config.yaml
hidden_act: "swiglu"
norm_place: "pre"
attn_scale: 0.162
parallel_block: false
init_std_o: 0.00421
init_std_up: 0.0179
init_std_down: 0.00231
decay_shape: "linear"
final_lr_fraction: 0.0
train_tokens: 1449000000
Each number is 128 + 24 x the weight over its row's rms, rounded and kept within 0 to 255. Layers, rows and columns count from 0. The size above them is the row's rms in percent of the matrix's.

# layer 4 attention query, 576x576, rms 0.0453, rows 271-274, columns 384-575
size [105 105 111 105]
[[155 128 136 186  79 134 119 144 101 123 138 128 118 140 115 103  96 165 123 131 121  90 106 100 124 138  83 170  95 121 132 174 143 127 118 141 112 114 123 141 140 156 140 105 131 102 139 135 144 127 165 109 121 159  96 188 134 135 124 124 166 148 129 150 119 111 147 134 111 115 153 118 139 168 146 114 149  88 111 114 131 111  74 121 150 144 146 125 124 145 150 161 165  78 163 104 178 125 148 129 116 145  92 133 108 103 125 135  77 153 146 151 155 134  96 149 115 174 154 122 163 101 126 103 134 128 117 143 124 145 102  95 129 152 158 151 140 136  99 116 136 116  83 192  87 164 124 138  80 148 138 121 105 160 113 121 152 125 135 121 116 141 124 112 130  87 143 138 132 104 139  84 136 190 115 131 114 133 140 114 146 137 124 147  98 124 139 132 129 160  85 137]
 [103 121 117 161 116 118 161 115 125 129 121 147 125 123 141 120 104 124 133 117 155 119 130 104 104  99 128 105 137  93 149 171 107 118  95  95 133 118 124 112 121  87 150 138 113 151 171 115 143 154 105 137 130 167 138 149 132 103  85 125 180 109 141  96 123 158 107 132 136 156 149 146 127 129  79 179 108 137 105 102 137 110 183 120 147 128  83 178 108  93  89  80 176 148 113 148 110 132  75  94  91 128 122 165 137 171 139 167 100 175  90 132 128 158 120 104 180 138 157 149 117 132 111 135 103 116 109 103 114 148 119 145 153 134 119 139 144 130 137 128 129 110 158 145 148 121 127 159 134  61 118 100 134 133 162  92  88 114 118 128  93 144 117 106 104 168  97 100 151  95 104 112 137  83  81  99 138 152 116  98 126 130 118 132 148 120 143 116 125 103 139  91]
 [104 131 129 115 124  98 122 160 126 100 155 104 175 115 162 144 110 101 162 150 112 107 107 102 142 163 135 145 152 128 108 124 145  89 139 131 170 145 123 118 184 102 133 114 117 133 146  95 139  81 145 108 111 120 135 101 112 109 104 145 132 158 161 126 153 151 121 132 115 174 153 146 108 152 127  95 163 156 124 134 119 150 128 134 128 124 149 142 156 105 129  99 137 149  86 130 113 138 161 128 136 137 130 175 126  88 128 112  99  97 138 142 139 126 103 124 137 155 137 123 148 149 123 137 130 133  98 137 140 150 121 140 125 101 145 141 119 114 177 157 107 153 141 136 130 136 128 146  98 136  98 136 113 117 120 100 159 124 126 119 122 148  93 117 140 100 162 107 102 101 114 142 124 136 134 139 114 173 125  65 141 144 144 141  92 166 122 106 135 105 111 144]
 [166  98 101  73 147 142 163 114 135 170 140 132  99 127 104 101 148 144 103 139 134 138 133 118 175 123  85 153  86 119 157 100 158 145 121 165  83 159 126 165  62 101  92 126 122 127 143 136 186 139 184  87 140 134 105 106 122 116 145 155 100 154 107 134 130 123 144 103 112 130 132  85  98 133 178 127 132 112 162 147 119 134 102 149 100 127 128  92 131 102  90 149  68 140 122 161 143 126 176 142 139 102 104  94 138  73 100 136 149 128 109 147 103 117 111 126 133 117 137 101 140 148 147 135 125  88 162 117 114 100 116 123 126 111 151 147  76  94  91 108 120 133 131 125  92 149 164 146  94 134 103 133 158 143 104 208 142 151 117  69 125 112 119 125  81 123 128 112  85 169 117 142 107  97 123 143 103 114 145 146 146 139 135 132 168 101 128 125 168 165 138 120]]
# layer 4 attention key, 576x576, rms 0.0439, rows 271-274, columns 384-575
size [106 102 109 105]
[[129 136 116 129 148 112 117  81 135 131 112 137 177 103 136 107 120 101 118 165 137 117 136 122 119 115 129 146 112 151 130 121 132 125 138 147 124 145  95 128 126 114  97 153 163 112 111  79 117 133 211 161 166  93 150 107  99 114 126 128 135 170 107 142 107 120 153  90 109 177 162  86  82 100  99 154 137 111 121 117 137  75 143 133 148 117 148 146 131 155 137 107 127 180 109 101 144 108  66 132 118 140 155 176 147 118 134 113 146 106 141 129 159 126 157 164 118 145 130 127 126 121 166 107 154 147 168 111 133 123 133 143 114 100 139 139  72 175 130 143 120 168 109  71 120  95 170 147 144 117 114 101  89 117 150 122 105 145  97 138 151 132 143 167  96 121 146 159 128 103 124 139 142  90 126 118 138 136 115 108 133  55 117 142 144 147 162 122 103 152 135 156]
 [162 136  81 104 115 131 112 165  74 117 123 149 144 187 151 164 176 134  82 129  99 115 159 104 141 111 147 136 137 119 105 135 131  94 156 122 110 125 152 134  93 149 143 114  92 174  96 153  89 136  75  71 139 124 132 156 135 163  88 121 101 111 121 172 130 154 129 119 125 108 110 108 157  97 153 108 128 105 118 150 138 135 168 142 112 118 156 123 123  88 137 104  99 124 112 115 131 182 150 155 123 135 110 113 179 128 147 102 133 123  80 123 213  87 147  91 108 139 130 124 188  94 120 110 121 149 142 134 172  96 173 142 127 151 137 139 111  94 120 112 132 106 103 169 112 132 113 160 116 173  89 162 170 160 134 131 179 176 142  96 125 103 126 131 104 117 147 119 119 141 174 118 162 139  91 161 154 134 144 122 150 134 139  94 140 114 134 112 121 119  92 120]
 [110 141 165 101 134 125  87  99 154 143 135 131 123 125 115 120 145  99 138 138 127 118  88 105  89 104 109 116 138 199 102 100 123  74 136 119 140  85 112 139 158 140 122 165 110 145 104 193 105 129 131 181 158 113 142 127 131 130 107 121 113 124 129 108  99 115 114 111 158 137  97 121 135 120 131 150 115 115 110 168 144 117 147 130 113 100 122 123 180 151 143 147 172 132 100 105 129 145 110 156 129 119 157 103 117 125  88 178 180 105 118 155 132 144 117 129 119 160 135 128 153 130 153 140 144 106 148 147 121 120  90 124 144 122  90 178 114 119  97 119 123 105 101 168 133 136 130 121 142  90 131 151 181 136 146 118  81 138 158 147  90  93 129 162 125  82 106  96 133 143 144 146 114 149 131  84  95 110 151 132  92 110 147  81 169 168 151 112 129 157 141  80]
 [139 121 143 115  91 151 179 117  95 115 101 103 164 136 159 132 157 148 147 135 131 154  64 113 111 140 141 141 138 139 105 134  87  88 141 141 118 126 132 104 152 122  89 122 159 121 152 115 118 135  59 144 131 120 175 112  81 151 115 131 147 139 119  80 126  59 122 116 175 113 118 158 140 114 136 154 146 140 188 116 128 107 131 137 114 127  90 108 118  98 126 137 124 126 115 132 128 141  95 145 114 139 180 141 105 147 107 174 105 131 126 145 109 114 133 144 119 137 107 125 148 123 137 116 162  87 103 122 159 148 152 131 129 118 128 147 140 173 102 150 136 162 110 129 164  93 114 100 127 144 145  82 105 131 115 143 103 129 120 191 124 118 180 139 125 146 123 132 137 143  88 121  85 144 148 154 143 142 130 115 128 116 115 156 119 122 141 134 117  96  95 150]]